{"num_hidden_layers": 16, "hidden_act": "swiglu", "norm_place": "pre", "rope_fraction": 1.0, "bias": "none", "extras": ["local attention windows", "gated attention", "capped logits"], "init": "trunc", "init_std_qkv": 0.0181, "init_std_down": 0.00226, "optimizer": "muon", "learning_rate": 0.00842, "lr_head": 0.00712, "batch_tokens": [16384, 32768, 49152], "max_steps": 11587, "dataset": "wikipedia_en"}
Each number is 128 + 32 x the weight over its row's rms, rounded and kept within 0 to 255. Layers, rows and columns count from 0. Numbers have three digits each. The size before them is the row's rms in percent of the matrix's.

# layer 13 attention query, 384x384, rms 0.0908, rows 0-127, columns 96-143
087:118078082103094112127116146174149118127178147115136091162109082167127114219149119118139175085149150148150108139089114162121144094125140127174119
090:130169072074138077079117109196147156119131136133114132123088153191071118122149098098186138137162092151118100111097184149154153128128146173154202
077:126147127087063132109151168166101130130141198112177142164073159139133119107152118116150175149160128133182128179165139135195096083111123137143132
083:129134097107147102157130095099089192147107142129139130128160146144094147040106139185132103124140075122131134161206147056166142181133085138101160
084:136117078120105072154112129170132132180169145146177086161066164190104058155096123107160169118111106150157118110114143103155139124147141131195191
074:124157073105114089124126120146082166143066136113145136098103180167019078095157119092144054091169064099094159173150158149155153153146146165151156
080:118113095154141120132156135166166129141165091137129059152189140193121138158079117133117152131106127114177216100131147129051168085216100114141141
081:131110131112144116146173111146128164170162145087131111163146164157080108118157132093172131068101085148107140154174111123144140084140130161147121
078:163130125137128138094087110141155135085135132132120197135111098086124150128127112133054093120124196150117103125134132131121106162115168095079112
083:113133172098124084118085149121086099156158145087145091145083133131090082156086109107085144125112116117157127188185136150152133163149131090146163
082:115094146141144138168107129148095091154150117126143139078102151107083083195132160140176117090174146165108078095121098116153147090150155158189146
085:155124117095095063173101088132110125146119117069142147083069160159109087128169135106088112161160130076164140160092099114194104082157107138136130
088:156102122152107119157197186108130143197119190101176145080083183149113096156141145144170114094136055126108123186097117189139105163111142162173104
086:098124127145116129092101132108137176110139106069118180155176129136139104184100139188125115136166176135118115109147118160124115102127155101105082
092:160184045084120092085178153121126083143104140107122115137144145129139048106153087114125153090135075118118147108115146123133098164196103126212140
093:105132090167146084094137081136111178125129101124058117114135102109117126081109093163109165077139124154134082144134104131105048126112129124122151
089:110139077146097187124109143159138095092112132138132128149127124109136133089102086087130153151135118155114122137126131146153156115154148143159140
088:088153147082107163102133133148136154084180173139154154128123144115195085121123134190155118058054100145096113114167138104103124139159109203097144
089:111134080113188161118082144169125135120130104174155106129119145085124157174115160125137128192147113127123124117172114098142154067132097198115100
090:147152082110197082176078149162084123189094114130152145122125145158100086118121098102152078137090072106173082160108126125127130176155084131157146
093:125137172147160168129135082053141116104096119158094115154106094163098177141097185041150144085083098147161149119137113144101105224156139124165123
097:174149111073110101137151153195141113183157137056153083093109188162097069160075176102169129157126120137118086128108143144139202168135130142163130
085:133095153125105139161185161135160148085139101121193116077079123079073140141208095116131134130167082178108137138105133155146150146135107158184118
094:177102117139042151133144078097092117091138122102165118139184157097135159104135116132137150115130167075118145153151113143143124121138159054125095
100:143072103090108135114102097108132159164130133109096128134091125170135146182210137110143131135183072111133091154093105151112096117171181141177149
090:118157106110098147107166114097126156113150154164124182088176164123085059088086122153131167118129151112125083143075100132107092133131125089072136
092:083083177119103138099142176152136103146155133077101153121154136096145092156071171153106076170136162093121183124125076192151165099118120076157115
088:139118064141156133139096171064152207123164063202152138178167044087201150131089125115158129148162116097195155126139147128122126139127139101149090
092:157157135123127130136119152133077127099074130111223136077115097057095158135098208126109140117126102186133144099192108134119121152180150057197135
090:083109078181100116060101093150078096140160169156080104062141129158106144125077126121120121130162211117114126120099076157149106200155155117090107
090:152108098126141088078102150142131127115110146098121201155081137147138083125147170133100144148176122112085084167173171143144118162179154134118125
096:109180095151135106090077091162103136154140105113126118115166073134210125166092135122095136167148114171193139129133080160128155130123153181122158
099:062107083066206135158112155037135108138112122162093156172104091199131144126137139083147171142148047109119110095142106112126119129150103177147124
093:126130177148103116150161148199173131156112158118130152049102123086146157122156143160095134098149106153122136054060122193118141137109099124171092
096:189126145121132143152143196093104113127083174111087141117099142123123164104194181142124121088126127137090092127140185163039109102156127165123086
094:091119148197101173132113126161105131138151132154147091104157110073117128117191116182106139178146145109184125117066125135104101143166162049112159
091:105093145109133073136138130095155092127119133111077126116101130138149121131196148142149103136141120102100091092088112084133093175117161117142123
102:167133167153144096152132096141126186108195158199136124106155120121147068130121158150133131082137203130135135055087195152156137138128108097087152
085:107138167121137128123109179123183165107097129137119160124128132230170167179132174148138163155132161154130116151115105087092145166116089136132115
083:086199146125133080093144084174115148162117111115179132126110108106150075169115165108168125143113078126183139146067115195147120092105154099155164
085:140206104147144122104103105191052163135147091099079069097174168163179074143115154093147153127115166114129128112112141039128138107128138136108135
084:152121133104129089167168091124104117149133157086162161176140138109150070133168142135180132117115180139180129127122134063181169098115128094116048
086:145173113146105139166168110161100181141151115131160154128056183150193101156113161117160103123120113161188139173148126076163172136121123107152108
089:084163164124097172134101134132139117132116105109069103104171107117112144130057103108161135155143166060123123149124071179111082124131106171120148
087:112114124137143170135163172181143084098123172118155130109092121089134143131106120139118068117117104197096173169150145146064133158130132128069067
080:122064135132151150130113084140141092130190116142091112098151138151119060176155115117071124195164121060163127153114102121128154182169151123086136
084:123135086177122132098123136101158145147123153101175095091090140120155173079112124137101079107074132164114118172160081095137142125116086139100113
090:091140128100101114166133115035103103146093127172162191140137141116118058162027153140084181128140120068169156108063069087207130127052112083140144
083:164126123117115150144098212066103080114143176165100146149131141095138147153151088100132071153129145142137164194156124135153204119136118088117080
084:157195077078102080125095053075074149179128093068082122153177147156143133136082095106129165103138124108168146125058201064126120122089093099123131
088:107090070068130157149089093116128098056107139116070175149150095129114129104152133175171108148109085174119103117140064105132130084162080201156113
083:182153115109143165097178120096134138122096117060107130147114059122148143163100175126097146130083140126072168130092144142083142128080124126159146
092:102115171173208113145118113137124128062141127144112133129129155127095114113054214108150108157148145121174087100193105117140180077116149133149194
085:139131079168169135089077159131123117184088119169056129149163086166153152097092121138108156128092100154119127133108105152113082164137104089126186
086:049125141137127149135186171116133132099136091115115087093138126104109136131103127133118117122110174153083130149164087132168095114064068126140140
084:144133110062141190136139113131075129102074117130135161130098158141069115172146143138110108148144112080106090111155158128155111118156148157173168
096:043093154108081152139152112103145133121090125114140131158118126089144155158104114126106086123185153136120130127123106167113135213067102144128118
088:117150153138204145087092181157148072075131152123163149147118132153083127113096098151116172117105098125126088094092082096055089109108123160113158
083:154083205124152108136148129052150138116153166107131169125129095123167129168107119123137141019141149097090134146164064119192098139139153150140177
092:124125096082066109073126146102121125067115133086172152118190102070138138131193097103123135159122133174115150164160127097097151151086154077102149
085:112141114181146084142146075089112080095084175134144123121113138129185126139110131136169095172146109152150107134061094166150132170115147158127136
091:175110163163142137101062187166111160108164077137131165094133133089131061116149102103109126119103177176138232147116123124132155083137091134135137
075:162167105149083067136103229054100165159121153098099087130125180141175110170084102140129095165133097115113171132152121095132115136156150072170141
098:153183104166159091135182157139111121176116123124195123167148151096160130165134092194134152204112109206172085121164097189125148146104111074113130
090:143101107146126142129110173110125142121097158103029091194120142133145193201167111168137119182143095148084143124142124201150169177101135072109101
091:160109152123078116122171084103144131111114111144066112136152135134132160113139168144135092156173144131099094093135144169154157128114106142108111
085:112145153173185128141151126120177157141128122082141153091154091044108120107118096152075134125156085074095189147103152151152117073168107085128156
082:132121083110169148117142143146169149113120168159099079183114175109118116175120085138117109125073101172161138123110069047167158094147127151144157
082:156167084141137122077119135134088208101096163090135152147093238143168151136074126127141182118124111163079120125118117110143119150110100133138129
081:121111119119053098140153130159113133142096155126131114073043117136144115126138127138081118127168157179164112177140101135094129169127102136150195
084:096090145178134156071157098099120113135161137089135136135082178138140147160195090125111157125096136144137187170106174149122157097075121150070185
080:100150121147144090116107137086107156137082125122127099147109133128140134112119184093151170129167127128118189152087108082196152085173145164140138
086:128154121103114211140160102150185105075165087126147090158102142054197121132118109109110168142112130163172113144160087138160100147109138088170106
085:169126132144089143011110120137156162094139109097078139084129110084171124135141106161135134114138107154139149146167122152151165160171161106116079
079:155118163180083100076108091156089103083145086156113162090096121093155108120148087095194106169123127192124135075103132127106091104108120144097142
092:156086168176153097152101118135113199197155143203214139142080109094154062147148113120075104091159141187107198097119169133120083110119105089211104
096:118124162148139143156108167159108150120122147145162133131093163117145117112179100183076188129102173086087136118136163142210167112153090117086156
080:126127145096117120112143152098156120105132167126091143093155064143113158106142144173117082055106108095134034145172148105148156092145102157107127
086:103144128140178129152140116179106178152154119187106087144123131208165124099082137138157119152156176134135127135120122070126087150130140090139110
084:111070123146165113109143115151170109181135130145095125177178145126151200083208135148134118095177135145105135098157169078140122134089095143124072
086:118132101132143182118120147095109161116114129098049138136101131135141116113088167115126102136164080159160076128168091101200199138142133121104131
085:149154095130152057067117093129108125154179094173103120099152153095134171194119086099150167120122148124165164157121158132105134075069150154171142
091:188136166129117140083117066103107113088117171112131128164168106052153114077086109112095171057185134132166154082092112119132106131109107116144155
088:090107107132170138146147143191107088119136130108154155178084155118150097175126095125122123128151121141073096110167123154154125145147107149143108
078:152160143116082102096142107056108148129156122068112133098207144093068126151095129076121094170106096094161080148100134051095135116101102096091143
084:100085102106110108173084099131102105103120130111086179122083079091142117191119087067114179126178093065031112087141101124133194187114105180111116
089:127079157123168127113155169118134128127138186097122122194121138108094189120113175118104104090125145069113167138139129149170116077152114155123106
082:149077142135068127143147142128093156173119151155153102143145137094173092122158121115106126087116153143045113096095084087148150088085108110168082
079:162183173065149100128146109096096189111163151143073116086130153136056123148165130135140143112168159136149094111103221119123072104132085125091169
088:106065147037134193074112155085163189123148101133107219146118103105164126108064156141115168122148101098102142116183094098153135171105118122108137
083:108175094121127085122093103089122120107184118090115145088075097126154103053086110141134141144121077084160136107123121085171135140139135134117092
088:131179125073149139161176124157146140102099131137102133100093153163099156180098160156198061135143146154093123111190122106096191138058151159037144
085:131126144136102110163110137111121157122154116158108142205134139149110132081178122107193125101149140121100144142096096162109083136152156195150096
081:145116160173052121114145122154134125198102073155126147173119090118095153120128110156120156161069124154151112158089117139100129196078140126067129
085:135095119089151101161095138178168097130079162124128144126135131166088062123135140154201121149093151137115133130120103151137129122180094152113042
089:133119140123161149138152118110195125072131138123110100147105142129144127117174080132119110179147116110082147153119124129100170110117160117113135
080:085126186107081208129099135131109138106126145105177115147140113155138164140187059095143163148146167174158130160082139138095157148084158074115133
077:121127142104042106173170175139116094140088162105188108141120107097125026116099188151174084190093170110105184104107111089156033146117129119153121
080:187093113081128126110102205114100168122112083071131157118162166179091096180174155150131151180107079163091128116125133083150125106132131127100164
082:120157122119146105173113098113130150084127123153135080065091144154054136183127159091125118142113091129078139123092151094152175087173196099107158
081:169115151158121173100163115146132137122122157137182148124081086120188069148101121090066133129128161157148151153081138177096098130163138111084163
081:125087184124095186106127149137141156104126137144123109116109114169104122160092129130172114112145131131092091072088107163151141116136141070126108
074:178183124164092184134128076117077159107048172108150092158138132156128126149157171116146157159117129181072135098137121144151160082130109148149158
079:145122097135045123187156217099137185149170125127140180141076162115143137159142168151048108154112122125116121117132115102119147132111132107099154
092:107063193196145082128184140125169135079161089095148145120092121132107115168113114155134148117135135193119140149094102149165125121130101119109105
086:138138155159117117114146097125116142096186144164212143139098111090095141098088199113141177075114127132114135107102141122145145060130164094082151
092:101155152121146106179122166176094112086119121147132122173183123170144156104162106147110132062113109126116172137199132136137109184197089185119129
090:095107160168119114150135138091089151168150167099079190117134137144063134157128111128220149105172101102158163125138077152147124127135175161088133
076:143163112049105143135090143100108174068170105115068111090159130124114178168126145189053180102112055127114159135116088133120139069124088136104132
084:147115130106099117158142138150160116162164118121105105123089095155087136152176149130108133115107147119145063081123133089127144124143104162087107
086:107114103122117068092175043091120139123098114065126145168129136144183146137076149134115165106070129101082091134146126113135125118116108107121120
076:130143128116144142125096119104068099150133127128148127097188145133136160151102136103100148124111130135157107095154125087148092121142145102165106
087:116148117153109149140113116055102116092135152081151173088167104115159064148092119125157141127179111146133174202135168174165111131112118157131140
088:134103072125084169082145085136118131156067144109131118120144152131162136176092106121140142197062147124135140145132059156094092157161138162095132
088:131156124089139159086109103124127108170155084102103139143085128174087113138166104141182056137159101137101147106154099167078082102119046161093182
088:148131170083131149127143095123106120125126127189068168154063083173099100156088175159115096086132103125121116160142133191161139154184151194111157
088:152077104162121161126161154141124160131160112159165066116098128107169121151096199127142137104121098077149095140142104115140111094153164144170050
076:149159143108124132109113116158155166083060109130071112115121151146130094106116150135089083145088155103098217144130137180119121113137114137143061
084:120115109123128060138148093209166136135118145105090215096123133168113107120144107159123098170097099124110053132143124157129130147151131133091162
080:112162197150143217126147154123115180078134103135111123126161119144084138129118104117154121090152178139142125110177114152098125098108161126125135
092:119135131097091103075105094177078144102172145146111165135074110113158176123095120124094119110122106165163171120147091152139123148120181139110134
082:151086184082110131105142127130111159152137091123126107121134078108171117173103116172079084105156121118152172112149134053126074173146152064100073
086:119116161123155101174079122128163188182110111095108134116125137166083089101110129094079158091144122138173134146153117138085136145136159179127190
086:098099094146124116149105089160095186128116092123156077142125207136100101095210076149138129117156177123188100046141173157116121091119123108121136
083:088129137155155137073142178164114103183089141098106110125108098102218146189105154127101108154141149142082122195177136077137114145172135083173087
081:084085136136138142073148187175147173142149129099136173095137219101113102168123153186159107097153117098143095194147128070098105071132133179110140
083:162163110183165124152067200150135124156120137149145151114049113149031116156129155084102102110110162154109087120109190158125119125138105109116108
088:099108103049145194152102080161066115106121075134119102131203116145142121119051169130143130118118149133161145141129080074141119106176054115096124
# layer 13 attention key, 384x384, rms 0.0935, rows 0-127, columns 96-143
070:152088149130101094110189137033103113105098117118097108076132142094160086077178125189139139104152136064192127152114141139092131180093181092108154
070:110103098129098162116151140150117159120134173125123096095112146129127109118142084104124143099096133166126139154135120153107125142130124192205086
073:107216111135146110121113137108122086159158129164150093130167126119126127152155149093097159137139112068117147159151153152097127131115150153089094
069:145148108106129111176081080104168128126166130125114158134175178164118147164130152132116179170091103131114129193127169147210135119131124216151145
067:180120118123105108141163144077151089118154122141093176133129136112080109131122124103202118108119144088105083134159174185165141083087139085139083
071:145147114114137130093138130127139118131116159144105077130118154162101108040122112132119123123088100120157148123123167150120153137136133171155090
073:135083152097142103165114133094117146084131090109103184122078149090168199123094111163101108141132151139124089153107133133113097148111092074145175
081:147128138092100078086210139098110087157128148138140116128111132163153115134106157182113096154125095145112160106152137159116145138127120131168117
077:132081187186071157163098094155057125180106108125131172066186136077128099122142145126056152111096142034119173075111046165146116158165192159114144
074:165146071126133173158099116138124163090138090165072192139123127126100099095146142098142126164107112056112127155109088143165122107140181097093121
069:191141141148118135127148189150128113178085106068132128164162107138126167086118097142154121101108148156121172141136152137187118116106113109111117
076:155104165111136127131158106104108154142139084128173150097113123130095071146105132129128201124119159142101160091155105124163127117119105138153130
073:164068086173151102140086112199169101171122153127154111175143153164116084147146137131164127154133090135166128151112132171164092093073175155119137
084:127210099154102169086094127159140151176113159107152093126174206095137156193125111117142163099088099095132199155115102114130186170160134086090134
082:117096141099161090100128130152146133188088046158141157100076149167134173104145151150094071173127116145131109112105094109144129190145156134137125
078:108120116119155121097142126154138107119172102142143124119121155137094105135137120146146130157148157172120159066108113154079101156159178079076115
081:133168154139140129127072149122068145111152123132156177115179169085152109128089197094094063147159111131120096085099137157158136084156193157147091
092:092139109132095167189196158139111098116038130102186132125162077166122104151074148127106140118090156127164175107104123103177179095160129122099174
080:154135053132150141110132155111137138082110090165168170133160158087145138111088115144160095097113183117156158153075127132149156147087128153115117
082:144156145151142109107136131125130134129165115109103123134075130194091078144111075160156132130101120169177171161093120140148109138178139166172094
086:107111142131106186166182138148108138120116145085173177147099115107148097102128116121156165153130148137156136143154133110142145093122144127173100
082:119137140107072109138132127165091107143074137179162134205142128106126102126141124114157081118139110156069159113099211130145137197123104119113150
081:154150079080180197139097181055161137164134090122097088167148124127061115054163096135164142143156152143139000081049111130158146162092107148141125
089:132119084112116119143094152143116200152129137141131086151173065097118182182104150109104172110067097086108189080045093092092117128152123129127196
091:155087183103149175095123185092155102097096106128073132171121133097109132135083109098138202092157093147132076114122182127193131138184142152091103
089:085132091096126169170133142126168115153140063142101107102178143116152117111137150167085169098085096076128154136082107143156076124108112179106132
092:098167167141128129127098128102183167109157130130123101108162187099127111137073171129077071142136165129092114127072118141086103129135188141157163
077:142140080120060137116163181112078113151200102156130158134123198165161138114140219175114095105122128131114104164183103189161161109075128151174125
089:118120162136184140070183161158079131076135179103145154150137170080149133111116135118138138145088132167150169120180084155100069113086174125111120
093:149102208143145115069089112110190142129180090101111161110176129129084160168067193140098108114141083099118143079103092169142088153160117116075120
096:044145107136138072163166101134168088136109151127136089106107079091139147153154121119107150114203137142114039104124075117166138171121131101127158
083:148151109160149172150210137122120118122152120154130153163089161152150162202135087158094131109107136180157129132122170170094090075113121089110128
090:126109144149132136166148160080128069124115152146113179157050114130115129113117130129159102115126078139144077119127158121201186121102085171136105
082:133127120113135133081099122075118092122177104107085085095117129112146160122117112126120117126114121114116173167117106113123058111129173127097134
078:083095121083079150142148138158187076141096155103117195085125117124078202158130108186164164128121138150126100127101145165158130076146148109146117
090:155074197142129131113123090109140159164142119105122105136211119144136142132120092126125081116106151074084193112117067169114071147171129112066110
088:095138102154117159123081109083137122115179160112136097141190165121149143114110160146136107098132131084086132114102134162100148146167062153113159
088:141166126155116071157182153166140176119120087111120111099098145106080130135115130106131121150159189137113131121106147106130100124176141060102124
076:104187168127137127141145073133112069122184130147106123083088190167070145162151112134155159146122129123143142106168127137169177128114042137149104
084:130164192146085179110182151085106149144127118146145187166138112095203095090178097113151119102063118156182177127101149107112136162145111100188132
085:096106121158119135179144085119142127148156088125135153103129073175127109217132101063103066083166129125095105060137115108134133153120138166111103
081:143110105125116117106179122114139134160137137135138126162118087113131138131167118111109130118142176153099152145200093082157122098113144121138132
095:152145125128166098084111161123080055083102146175098174076071125086190110095134100084121113201109131139189145104153127112163103123125142078143167
085:114086167142125087157155154129123143163124092164120148122085086095091094098100118128148118142102142188114149175168157152139135120150142128157167
085:151146106153129098096122105116148120121130129182144102100109124100127120145155180199123078071162129184149141131179103159117092149132131130134119
082:121104174117098158132135130125095140177188124116107104132091078105138091165118122133167116121087137174160189134136096081146130154108129164142149
082:134170193133158149145150083162135142166167163140150118151094110160097061133114143158116110139077178201167129134103165084163097152163145141162127
086:172098130122144154100149147120117132086125098129169133133096122099149108095166127149112142143067124071124139133150149152141157117098119128180093
089:109176172174155081132114159118142133110176122127157185113112141102139115135195143150107135152169048099153139194149057113174135134133111131099144
081:113125187155171149142112130178081098139129130130089098138085149147108088130175097134098173136096103104136136131080084091151105122108121120084132
080:128080083112132161126153129144165116122089164067094058134141100217125148133151205126150140069094057108171105084144147160175126076199153070116117
087:088091175120142167152113126161123113146082110158173146181165068162149199165137142128077160126166113137083179148126118172152170121064154167138140
092:145131143148181093147147120118076114172105182187205114089165105167124113061090131144190130133111080141123133136087111185154148140221120110133070
084:138133059142087162099174138113125112227140134086156145122143176112116090121141151182134134131068164184134117203098115137093080160151136180096127
086:140119092104165152100082124091188167137122077084132063128097141168121135154105066088058173090145089072120103139139133148072156144132145110084093
084:151104139092093165138121130065136159163134150090180092112102084138167092122123113133112142107119166173123090106104060123170134102099101180118109
092:116105089146105103116080124109138112118124098098110146115135094116103168147164086150150118074129106127107144159143099073120075066120187167094100
085:111151100166154123182123143147137184177087148133157161122125127156087160184142159157103130054121129181111125088112087130076101144133158154150193
086:103110123086109145146070120112155128163141127096156071185150107152155140139147134077114139167058095107145151186161113105132122067131153185130147
088:105103182115158154126107142117161129109103131143096156099199185095075153149139162105049185121142175158184167081085115133171152176145125085146113
082:159131117129173091102108130133113136141075116136129156057134119102134055131110202136136125089040141157132113141154142154144165120144131154147101
088:143080163093099130102146148144137056108166083118094133128162111108089150173129157115120136086210119158126120058156143099150131174149124119133111
086:084125136145142093147170138131092160193099140197142168115125069117104105121124074109182125145132091119151134174069211101152150097060137165167101
093:175159127134116114154118185138141141101095120148164073194142190162156171156135161118135118102079159126122128183137162169142064166195172094146092
089:154062122129117164154153130095138152126148145149133182166114119107104131139169122146122110080166182163088218148113143123084086123109117088084145
082:144094143127087185117141125116108136148120104127139135160145095109138106115128110127081224123120128084135137139072099136119099082135162143057049
091:111148184162139092108097168152096153138127093130145068133101069165165146186117066114084156166127100117156107132090155171134184166147083132083170
091:107149045145186140121126121082139155131110176140092130187158084115103086092105097149167148144160184120156133143169160088191127100091205155138114
081:170169124166136134155130116140206076152100141130148132086103152107079125123148088114011164088065103130152116159157131175057123132128137074156135
080:143170124184104086183092091148130160122132101142069105075173088134185139152161173113117142171155087162147087071075153124090077131147136037126095
086:122203168099116093161104128128124181115091061113096131142178127149075115081125116100138163134099161199135124175153192079102114093132154095166118
084:114095148130171119077156098124201093135155169150113177110093125116118083086109141115145158094063129168121041130138154073121137154097157100155086
080:084173090113158100031111068126125127149177100142091171058102113086163194121170098085115079112080093123154169144166161154123099155109091079129169
089:142149137186094133090192203108089126140119118108127137103118115100188133134138140069164123148179149116144148146136163184139149129030113117154228
080:157094166132144124125130170121128105090097167139115122136143101114126096186108204124191077124131184174162146095139151130101162193158163123144105
080:140164048112141141159139141155113137145145104115078186180132124105164191128106114140137136163190148124150068123208115089172091116122171124179154
084:132109154091177076099124091140129187129142141125123155119139164180166141058149133137078189118152154090145102109123092147120095107142092123150122
085:102119136115143135103112128092120104173061123157153126123122170105171142103137100172142143147150116131116127106091144135172147140130089148145160
084:106091109168155128155165049129127110085102151119103151132107080134176144127079166150192170131175138098099093110128148090128116135122106163149123
084:102176158062096136134071134097148101122080122075103119170104074153123076131099100135164098059127114069209119139086141105160122122164097167108143
083:123122125130135108137158067137100086135148142083178147096063118110165142182108175144140147149103104161023131112080184139187135164118172098151148
079:148119160147151129188126142226081109140125118113136163158113121135151150140123141095129112153159129118122136128102159147187139073100054175094153
080:126125130130154126111172133136137084180101103079131087071186140113108172115149134162118136135178171157094120113115121186142149135095162100087125
085:120133154146155134187140167132176079167131139162176172182090134135141186107126185128143145172131157173161116123126101138170166132062126131111081
082:099110109146157189117185158158117106187078107115093092165100136113130090132045138033169097150157136100092101153162111128137159115106148141116109
086:113183056138125097144171169114141171175108096164090097154059108124149138097121135143152077104144095120156134135104159172133083153081109149153130
086:160131162084118095169054111098113095154176114126109134158125078133127078113162085097150131115153158100184180110150133181084167129069114160200124
076:158136124097123147165172137099147126101104144150091133119173118183097116162146141133140115153168118181124137117168148124145134092141039076195041
078:119122100185124110141151096138103198167098115118161043091170140157082135156154113154155150123134143086132117111183118137163175131153140121121151
082:144104145127135050117169123051121144098141122108110148177108148117162137103058183123117116092148126084151129137051087132098095112122152095116178
083:072122123096148139107113175123110128129103139164118099078136043168147149071103133120098146103112117106098084107085157133107100138137131151084145
084:122220072111134118205152086107115099109136127141141098080141111157123117122137117120119139144161161154168103118117129091123136061116068135138126
082:180109104152094111169100141143107203164109120102121192154138101081159074106087109140164155100157073127116137119132096110116180155147162162149135
088:112107119137066166159133115125104098137122161110204114138118117144127124117143133186108089160128092137087119067118109122119167142089126148149135
081:077159048144193086193130103144111117178121145156168087209135095147113140109139102128114163117142162176082198160155196105062130188117149185136199
086:141116097137112143154201134126086064146130142159162121099151146128138145094123144157150122125161128167134165086182074153098135153096171089099131
082:137125096105096147134109189100121139176144094184171137137175154153159154103132176121122108148196117124161068188161103133133098139078109132137179
078:079088106184184113117109134143179096108127080145115134083145082117075120083207104158070112139168104137139150080143135148128197143176108095082100
081:081168159164068148155153137148108115088134157108188163124133056146138117151139137099097099160204211130138066114093128133190103146103084095123134
087:108185051133103141063134120170095160154115137077097095164154125170085137085105167088143174177114105105148149098098109124143103090134126167136176
083:150146121141056162110080157147156157160089140171111155128121104099126142114134109113137108178115171124120099183178189131125109038107123062158114
083:123178123116199131172118206141079187147129156119161178094167112148212149150104130096103150171181096115105122139138218112114191150111114135167097
077:104115188120097171139100187117112208139169142173171088096168104084081063132148148104141170132146198121160163185140188165140125152134155142113144
084:161106118163104155115149149141115080108111154157166120100129149071117131109083122134166139118168137133119119116140151138143158131164129068151086
084:094138165142127137175129138109137090141076117124184143101146086126106038154131172113156129160134123174139177035105131131069118172134073099156172
087:140101169181152092109134101117156163120147163107105160180178127143172067113085121152119126145107133122131092111099124109082114062173106148084142
088:152183127173135108159163044124111108146166091119088144183120142116168122087111139159120151086089169099125157147170072151130164157150071128147123
088:128175200124146101110120088180123163109154114086166080133149122182177167130108098118153148183108088141113158070109170209138071174085124098106111
081:149150086125140140081165147106091165141110115092106092163134146152092135123138118160128067162162145132067136126120100141100159126078087100101112
082:134111064185129104111077100099146163154169079067177111097097168142114107127122118148156104104160175133127056120135124120070133113130082074122121
084:142145138149165114125078109142131119086133141096154140170105166137135156108157098157124141105142135149171221197081182130139156132066135138164144
076:117123161107184149115153153113103119152152082086141100151127092105136119121099105103134107136070210107120099103143101105131081107102105187145063
075:093118124105185126144105153185084158110124143141132149154122114117122147108123163094091079108075096168157135148113155170133120125112125111107168
087:073157141101099140150125172063121143099119113161083101135151154148134148135083090138130094163111148165161123128142126173207104086112171145098141
087:110153163162156139150098175183101142137095118176147099161188147164177126104141056110113177089127129126159156179139117173148072131161151086104079
083:071156149110088109089183088089114144163176145130049139080145140151220114136098152128135099146188189081095137113186151098116166131104045119157160
086:059132152139150135104175123136155101128153147192168113092099111150169138157083041092153160180103085118085130086147164170108121171092103135117163
081:125165108149077088108159124185112135182177138071097187129148131123148115096190080144175135170158139116102063129124121099038116113099162166185110
085:150126097129103100094142099133094117165115149156154111176186148090074148127191140101115096080116175124193232173109147126108143166118192138131120
084:164159082148151073107108110196129157110136102151085088082126118127130173134096108122137125152090102141146175185132176159151123098097130184135133
091:130097096165102057129148115165107150129144110105120198169152128075137138144126119104101136122148109135143165100181089159107144145111165136097172
083:056136113089103087068143125157121132143149065144138149112111120127135161142149144129140106149096132065154083137119178123128156180164140116101146
089:114132127144124082123158130122171113130142068153160163139145098187112108180136144098094073130171115136183093123108082142120112125117151150127139
086:109116117154123168076184134181149077163139167188143150123198083096077113161155046123098207165118157102135170176217144191117085123179112116118221
081:160107085060186159148127069110150155094107066156164125156128118157123144099099160138160104142085123162156125104162105093095081069122123136115126
084:098151140081119127188136134143155073095102198177133086139143134159178135167122140141111070072133075130167123121100127110154101113117116093143188
081:099194098171118203172196177072163117119101144136188109126156112119152115116089153143116151124124070161093116019096117129145081075144121106094189
081:119188141121127081113144114124081064117127148183110161202129172109138111178081104081120165144162090108100167160104162107174110198083076125063132
# layer 13 attention value, 384x384, rms 0.122, rows 0-12, columns 96-143
088:092169127108156137125089108111173085129090111140167161094079159181100146109178205125131121158173120119088105174166115114141182114173130137098088
085:149148129104074205125112149115118150127121111132078107084123132148141132088125109100144151088062081134171083158173110157112147199117143135103168
085:083099106106085196152145093098152104182077115082057111101136154149157162109133146119123119152139176128189168119046070176084161195149129152124156
084:173117156126149106108137142149127134136169090124113111109127184100156040146081089092114108098167173112175114123163129121116119153146160147145100
086:057090091087149051133157131122097143119120132139116160047136111091079139122112102159118186097121040160132145100069095177161083111122158158120153
087:078139104152113120162092134164160148107181127126121221180165088097145068159134166127113115112133044118166139113150083117095141147175195089057110
085:178167086164136090127117099091109148115069143159114128121090172069140151128096163159118095101133157133153058084120153156121106094107155113111161
084:120167149117161152101131082093079149095093047158114149168121109117132193164082147095108095099182092135133109117105115126126082100177153080153129
083:083123073136144146070145130090108113203114196201181175115102132163134087050121112136066159130077122132144112149085098136106061122135112095222157
084:143164092186147117153090110108144202142038140107108101109125079139124124160156119160116137173129128129137156212108133156195059105117092142135168
084:121128112146112161152148152107141108119132150130043117125115143071140128139108116185115076128071166136106082138093133099109147095123132040143147
081:077127108126115142152161137160166130134151116204121155130108139093101094135088152179064069166109128103146151165129161120117097110195160115161128
086:125151099081097165155179154126154122124137128172138097146137122155132142143130164181124118098126185108069154201073128093050140155117171146110114
# layer 13 attention output (transposed), 384x384, rms 0.171, rows 0-12, columns 96-143
093:100133215122115170125153138035115180111088146104135159147176127139090173135096187121141068158052139140158163178097094096125085138094119158140090
089:093086122079100115109158139171136174113085129137125121102164126090083105102164084106129153126123102161207141118090092192186126162048127159141131
089:136102111159095129110150055069076174133118130132055108096169116143141129138142071090129207155112167148125154090063178135120122092114093095142164
092:063091148071156138123127180133113150095131123125113112185132120114162122073123141119152107132082158125179069117082133077144094149161155124109171
091:081182130118139105128130119139102105115068162114098142120116121186062121124055150076074071148154081161133183137165097124143091091165124156124183
097:120131126140207116177079115146121114140143148133112138102188130179093115143125121153130110075132109125119121110168106114178107102166211062153161
091:166152163104140112089136137156082135174114182142142174140112084081131079072103132090118197136117131155137105096150202144101088148143141112095075
091:093095174074137156104129121088097113066138178186174118159134135091136159128111117124132133137182099143104171155136115169138102132081161106181124
089:100155107094125169155103079121131184138127135121059118139090128140096084153102141181116049070141102128144122090125095123106111111147100163172140
085:132132127098176143149164105145201166139098149132143070140109149174111131154123162135201144134119156151135133123086114141158110130140124182132123
089:152121146147137154088150144099166183125178151121089071107082149129146108146127121159133106120082173181168065138114128075159177121130095074121122
089:109166108108109123101138129180152114166126120153053075088151095128131080146121117150149121083115149180091173084105162113122175146138124130095086
091:147106118183090098161135124081169162095144140114153137121147069198135115084129138148091137097143132143113160118142128141120103087118168169106119